{
  "vocab_size": 32000,
  "norm_eps": 1e-06,
  "rope_base": 10000.0,
  "decay_fraction": 0.874,
  "dataset": "wikipedia_en"
}
Each number is 128 + 24 x the weight over its row's rms, rounded and kept within 0 to 255. Layers, rows and columns count from 0. Numbers have three digits each. The size before them is the row's rms in percent of the matrix's.

# up: layer 3 MLP up, 1216x448, rms 0.0998, rows 991-1021, columns 384-447
# down: layer 3 MLP down (transposed), 1216x448, rms 0.0979, rows 991-1021, columns 384-447
# gate: layer 3 MLP gate, 1216x448, rms 0.108, rows 992-1022, columns 384-447
up991 101:168137131117136156141116105109113092086135145106126138118130121130152140136092143092127082132134128073120170180141138086088160124073153124126115137167165162138127103137131114101162108135085143
down991 097:144135125154139139091127131121145165094101170112144110126181145160115111177140133122124145155090172156112111164137173111138124103141143158111109118102147158177158122163136141110149117117120129
gate992 094:150104134193135101126143123167093138180115109155124120147162129142133093133148116117139145091132087134118140098123159180167136098116100140103133125141168101089151101095146109101147167075094121
up992 093:119187145094157106154115173128114134110125125107108101136194117092102120159096110107162147117107120150143158137118148129111160099111132135114126167122105125146116118153108115135185099161124164
down992 091:151078139153147139131156123144134117146148136137132111112142149168114124092128117124100112116168131107127128145162168166119141102178104129125174076110117172134102123097119101126152134121142081
gate993 094:142117095151130158124107129126121128151134164176129135129153135133169127151133099140131090144086105141086149110132123080096120099145148149114143160096126166132178132134085109117178081134161112
up993 091:133106109133145120109133098139131115081162116136117090092054089149155116126125139173127149095108112175131120102123101066106134147133114136122131129153128117133127129141116105131110118098131117
down993 094:095148133135122134165144150108124191103135135105102177092124133151125095139127113115117127125131126133156082149138113131113138144073088147077118144163113096122114145161138066141132165108088181
gate994 093:087150154153102139095120173153148093141105139121106140142145155114111134114129149100087134127105126149137140133117161122091149142102140173113144107099121094128161174108088121120104129131053159
up994 086:108095142129141118128123090148124128135087132156107118129090126135127133124132129127109107130106129087132131123141149159102100132132132166095107128106107098135146103093156136156148124100083144
down994 093:096121174141128148106155129137161116166158122116124104144105139135139100108154153089122117089134126098137143137126078115062133136189146137087137088125130097123140155110124117124131123161097157
gate995 095:109143108128109157092128139171104149112112151140115145135102123147122121119067140150154116112162140110155101113086136138073142109123150132050141122071090118105143115175110160080122138093160167
up995 091:117116103129161106109143122110134113162110131119092159136121117157090150124102088119148111107162096088107129115159084112102116123130111117160103088132095097125153108171145100130127086096115138
down995 098:123128138147157108110135116108126143108117151125125122136114135106143151134123134128139128118136117149132136140113099125125097155113144078196121111173083119125114121098118148149123182131170134
gate996 085:145125190133116092113133142103113150127125160095089145130146129119125148084119089107149144154150102120135114107116113148189150120111125126161134138145124115122141135121125120130114101172159118
up996 079:119143138157139129120132147123146107128076121177143155114130130125128127160151150116142082101135144112106160158123137161115135139131141114108149119146108121110126129103116121115141134125146130
down996 086:100104182145135147175158134120127127102117130099130143160069138097103109156118147110140149146160100113124148146080137156139140111157162087156127131126113125118157106128136104122118118125133083
gate997 090:115112135130124153171117146084102110164144081160126114151165152165104105104118116119188135108095154149094108134115169154096107109156139117137109143117084119107112156099100152145081120136127124
up997 085:161143100117088137176104118115131135127096122133112137166186168160080118139114103126143104102140098135119104140136199109103140141107117150154125134124131145166146174147119148127125100142133104
down997 099:075083121126113125132096133115125131116124130122133113096130115163137141092134125101111124119088151155091092064174128133141110130109095110156128107113144145181146148092120117121141087128100167
gate998 098:101118164130090136123129122149089139126134145159141103108154142141094112190141106104135082102074075152198148135114131153101148084098105182124106133127176098090107132093119120090160201102087165
up998 093:138081108145172129157117148159156147128119131122147111139144182109059130128174152142106100109101120092140116158153127162105124138154134149114120105141115125132133184155104194122139109110137172
down998 098:132113124135086123156140134154139101083143130133123085148167152146107143156118139136135140109125114139133125117131151113088119110121181161113108103137100126143149125069124078130114153103095137
gate999 040:118148140136160089120138163130099139068100119120102142121164111088167151181155104126164145122108133148137167162124168104117141105120168118109155188111091145160130133181090134127142144138146110
up999 045:152104126196147171118104095132124121144180108117117093182195119124139150095124092148113119134109118124137116080119115155148114140147143113143140090121098156150119129149127070146201140115144064
down999 046:147143127133091135147151114142117141166110119136096112129136158125142137125103150115150109111122130150123122181133163174121104152133058122145139168127137148151132089101151161156154130159138139
gate1000 090:146136075107139147094181128141128122111142130090124155081165119148132145087117162153144140127138105122106133084147090112131141160077138141065132164157152099110109108132132137136152148101120094
up1000 100:121118153153124127113119144138139146126197091107088160111154140129140112085142128118122121118135142144099107080135095134153141128124163136110116166154092115120135117125127147083144121151118120
down1000 095:130152126164149140130093124138140143109118145133137122165128122112118072168185145098091170122126127134140127143107088107109127101139122134125119122106153131136117109197127075157108116139137106
gate1001 106:095159171149153142103136169114118140150135153117132103153136134105103091093135125082141107135155116114174151129127148151113130094118080130153150126132065140108119151140115144102155154141137163
up1001 104:132136182126123106128156137129148127124141175128162141158122137143117175137076123168146122119163100153100112143154100142124116160164158147117122124136149109135131137188138111106114086126091122
down1001 105:138106138095109100106133128124166166084144112112136124159123130114156151087085156142160135116108113170122112171140081139093128119139108101080103123112150155190120123168139137115157132125138105
gate1002 106:147091171160153159124139117167148144151121138167112112114119145147119140123125123113125137127142160182150104102130111098133108118115142106110124162143123106115104164099168116142125132133153121
up1002 106:140116166120158144107135147135159174189149114150141149145159130144123134118087108106119153114152158156108100120134148125118141113109142119101083122114139152129123171112082099099143149136080133
down1002 111:148139125169119143115135104121089105108123134158140099132120125121142101100108154099089154162104166083103121108120115119116099137102144124108171090112146118110141106153130120130129128115109108
gate1003 123:100107130193097153110103125151118155098132157173157145142153111122133106194080128165093092133126137099116151136096167106101097165143133125143131094090108141127125110122094113115175145115131143
up1003 115:078125052149128145085166128106159116152150129099128129118104127133153098171114143118122081120112133130132179140148091117124153111116103152134111140156110149151138104114122079152104146109176140
down1003 114:135134124118132100101160103158093166126097120138120146152127131119111127156133115137104115129153117121166074122108140115114082098135129182131151122125156164072108123132088148112167132122102197
gate1004 086:156115136125185137164120134146105150138123161125120124126128094154110110137112126159145114136162126094108111119131123145144113131131101151105130146146143080150137138123123123133127137089174135
up1004 087:100071123106111098111128092113159158150156151116150121114112096163125149126117152103150067081105126065111135135141089139117132094109117132115164136162157075145087107156112116135143083144147111
down1004 090:087125109081150138139092086146102123186156164161145161071096114108111127126113134152127140114144104138161109099114141141117100124124156160132154113148099117138123090091103165149134116151137164
gate1005 117:140111141197138141108145127140126165137125108123179119137140104056123097102147115118096117133118138137097114126095150095096117162144099137125104103133154144116111129137135115147059149141138117
up1005 112:160110134132143121127131122168107135118141137122153126101151105133153146158135166130171134140151150118130136138152118149140104133133172105111118136131118112124101121135122152101106120152087168
down1005 110:178112130127115148122111089124178079155097113153139087135150124084099125152078117143092056127099141122147154133154139153111168133117121107136126124098102110071123139127140144125125097126133123
gate1006 126:143134091140115108129169126158125163171128123154131156171119115093112140124168092154134099111153128148120139123065162119137144155137109090080151153116111130115140160152138138087126099137118139
up1006 118:095106167129135145119117110119109114109125133138163139133133157184104128128078072100142145137114133076128183101124127148159132132141114110173128134145146126132122120143141103200078165121149127
down1006 112:143101144121131139135112120130160145159135122150139112119123122147134111089158130074138095117137181133177135112152130118097117166135150136120138074101150125106167117119123106127161090171096090
gate1007 096:136132091119094097144091109149149105119140123126169125137120155165159124125091156120147126086145136149110162142116157135152114133141134132075184135113129149130133040125118160120142114130155183
up1007 101:108111166121148114118126157136128118135094078092171095168137139140133128124138149111109090136125137122179083144113124120125131115110123133122126156102122110126113142106110133138121135128133151
down1007 093:104135085092118144116105110160148112127142131093159101115106106160114153160087141123103149117157117124146140130145129091112111176168142158120158099133125111093142089146142123109105094119149179
gate1008 116:127148097115113152091196087162120129119145160151151127116149137128097135100164108107142098120130163139099150130191128102152120126130101087057142128125110159179108122097156152119146128099169149
up1008 119:130084167134132107157147062106116142119115198153123149116148126137147161128124132110114119173134130145112093126103122134129107086152102130187117082180151139109162134122130123178112154185119158
down1008 103:121122102163074110074141169132161128136125131102141119110116145121144116062142129111133149156136177127129174157153135129163123139086137135128194159104157131135133120111103135162116139138107130
gate1009 103:132137133083088128121112112092127124144100106183138132102137156148107106135144134091139128135093127138118132165160107094164126163140113159106165103159140126100098129095111110085130133126111161
up1009 095:102146081145135146091140144182113163094076154148105088168127115112120131127106110153159194143137093129129109106144129105098146115119090128153127131117096113136143071152150147138132071212106084
down1009 113:095130141150125120159186131166118143134085146075151163120106122088133116097121135128133183139137089128145146133110110107109125109128180114088155157148107135091140104115148136164139147187152083
gate1010 110:168126133154116100139097107135157154100146101162122127111119142100159104115153097087117122160157148142129101137155133158121171130117097107091132123148161145135137130156153161126157125154146128
up1010 110:108157121160163160095133123124132133141117135111159110124116111117158123076118148128113130083115140147086137143128124152121110105150135128098142134135142149092146121131094158137163143112168132
down1010 101:145118157177140153153137148144145149165106131183116145069120138146172124121142137172106126122105150101119145102120139167132112133092153117120143112126107127118157122105114174123131101131168121
gate1011 104:136153154152105083102168078065136139112146146132147130141129118123121144131117128170143137073121110144153130137105131120119133137127118108164125097126116127141132100157122130135150100145139150
up1011 106:126086149107124130111129100167157138086155156144142196115114113110128135166096142139130157161102126125173152152101079137107123148173140127138162159115069154154135179121136127094140151141128107
down1011 103:107128185135088125148084113139138138178137137140125151121193120135102139089162099132139108110131146119110114113097128110140110118122114151107153137171137152091147110149138135089164102171161151
gate1012 101:102096185132185120103141094111143126173168129100150122108094119115089117113138127143126129090157113150114112137132086098134122147119124132124127176165148187131149160192161079093128123155116091
up1012 094:067145158121138110151116189094081145146182147136108162077169135115088090148115110133156109146146099141122127129120153119118106096133105127157104173118145163133120156131117152108160135124170103
down1012 096:128110131099150173132083107122151155102142102119151126134156146174113155142076092151139134107119133136090152098113116144140134130183149126096121115138106130147092083144171148158155135130130180
gate1013 099:110086175125134182146090085150112166119107158134140089130158136137117152098115111147138135136134103167161153108095166111108150100152097131120101132130134112146161126153115080115152134142140131
up1013 097:101109136138106131136097140160154105115152119132156153131132123141078151140136135150127089143136141149154114107072157128115105137178148136144111104166150126135164124129135117097148145129108131
down1013 107:095117114111139148118133107117146120120133148111138121119147153163106142096121121153095149128149158155125149118168108159117140146140129134110140145126141125110133144137109143121145159113155143
gate1014 077:143130122177115139100140146113143130130114108158108129125146151155114128167180120154133112119172160144124147183108117144104136074102126080144071170136100152123109114139146111121145115161140137
up1014 071:156119094177123151119126115148112116134102102144109157139148150129093107153129171141128115099141154124159192165117131142131121071111130119139072153098128138125119120132135127113134133130145156
down1014 094:170121141155108113090124127109147121131098102153106119116163122146162103115115132120123116136119177101092108080113125144120130128133135140112109133101161125118106142131126152140168128117114091
gate1015 065:173110153156153157162195132116127154139096168120102102142144091140159123090164183131127107128139118095145110119132151138128141154159091150109093143062146102125140138156089132110115131096071121
up1015 044:149119157138118146152162147097085139135107168101123110112148085138115146044158126104183126201077083137104106109153140098144132104127065144123106156128129139175129145142097152134123130121061127
down1015 064:126111101109126100140204107114143098130147132113154115132148124159188085142158149129166103093109095104089127110119095154162103126125099137124112121141111148123151135157095124131106130134085092
gate1016 132:142111132141125064089123148131110165116133151123142072128107117166129137124160136116094103128146102114130125148134122098171135125104101132135137096080105137127155154119191166122175105120165161
up1016 126:150148093141137114139102111139146076169154143128163150135104116139131079131097128116127101133147109112163115134112161155144123137136137128119129103120156150115106132137156137137098135111094173
down1016 112:141087095121160110086142152137147126113120135118097131158103107100131130154131091139122126138083101138123134141122142126135129110151153093133104085105076165150155141107138119136078145066118122
gate1017 103:065118128108144139105126090158100157114153136121098169141130134110147149113145098117099134112127150147144121163111147125139129106105136132173136170137112103109099134143109133124133133101144149
up1017 103:124157139143107124144168100121155114131116154139091168176110103122159169165159128105132082165178168141164160143137134126135141088148119131126128086153088137127128152126109131137127161111150124
down1017 102:096126157153141181151123095145125153146097154150099155134208150102140113160159107150131122147146129108154194143133112132117128085101087168135049149084080067115171150123140104130169141159096118
gate1018 077:114131115114162119161131144113140131123135139141142103091158133120155136076137097116127169115161115147133121153185091124120107131132121136099102156121137155100130172110108134123117150145121091
up1018 077:097164132156133164115130073108074137145094099146123125138133130134110154136132155112097115175114144157120144111116141147093128128170161107117094111130094142153133098128065149153081159113135109
down1018 077:124150145098110117134183158142158128095114118134098107129091108142107094151160106136139124167111126150153109134118130100089121161176116129124117123128131134142120175132124126109156166164119124
gate1019 093:156139105167147093109131108114125130116165088156106110112148116157124115156147132139097174109133124126156133100110129118175125139098124120151151154094137092092151132125136142130068167120130181
up1019 099:127134140130120089144085149119157114085107160099126123164091120139132081172127152164081159133121143186126126134119153132150123142108086131100092098139171154107087121144129113136148116108105139
down1019 096:109173180123123122122128176127145137147104125139143112114113124091136147093140092092116120161130142112147095180138155133091143131149120109147144128161085100105102142129115109099123165121117123
gate1020 083:170106099123131079136138108143126128175128105143127108113115111096139073113124141150119107139095138122125149120122090163161142107109118143087132091110152128118095154099137150095176115090123096
up1020 085:149134156123123087184113080147114156143115151089135117166144139082124128164132150119154109135106166109103128125135116153127084109137168134167129158141143106127149139086171135127121096129131075
down1020 089:077088152096134149152154115119120118129101144121137141135123090176150167106146116102135124133152140108137144106117125142117155193153132156114109094119147124154089144114136140134130120139151123
gate1021 111:135113160131101128155149066094134152135142139125145126137129142094156083099108143139109127150095135138137164120134112132081111090119116126137123112121117153111099119123174156120117145108112139
up1021 109:151117117105110137153128072140150147165134137104132173144138200148122090108127123131101157123138114129089149086116103124136151157110112149149163136110116151088144107169108139129139107143119152
down1021 115:125121126131130088153156146060119123121117120097150145103124113108206101136117133076105110160103147150160127110149115101123075113152137141121168084117146153136142074125149114101114152111112143
gate1022 113:138126147109122107112109166180106149135109152101117113155095170171121140116116123128102133114138114136132138106128167108132150145075122122125097149134085139184103083147140159107152126100132073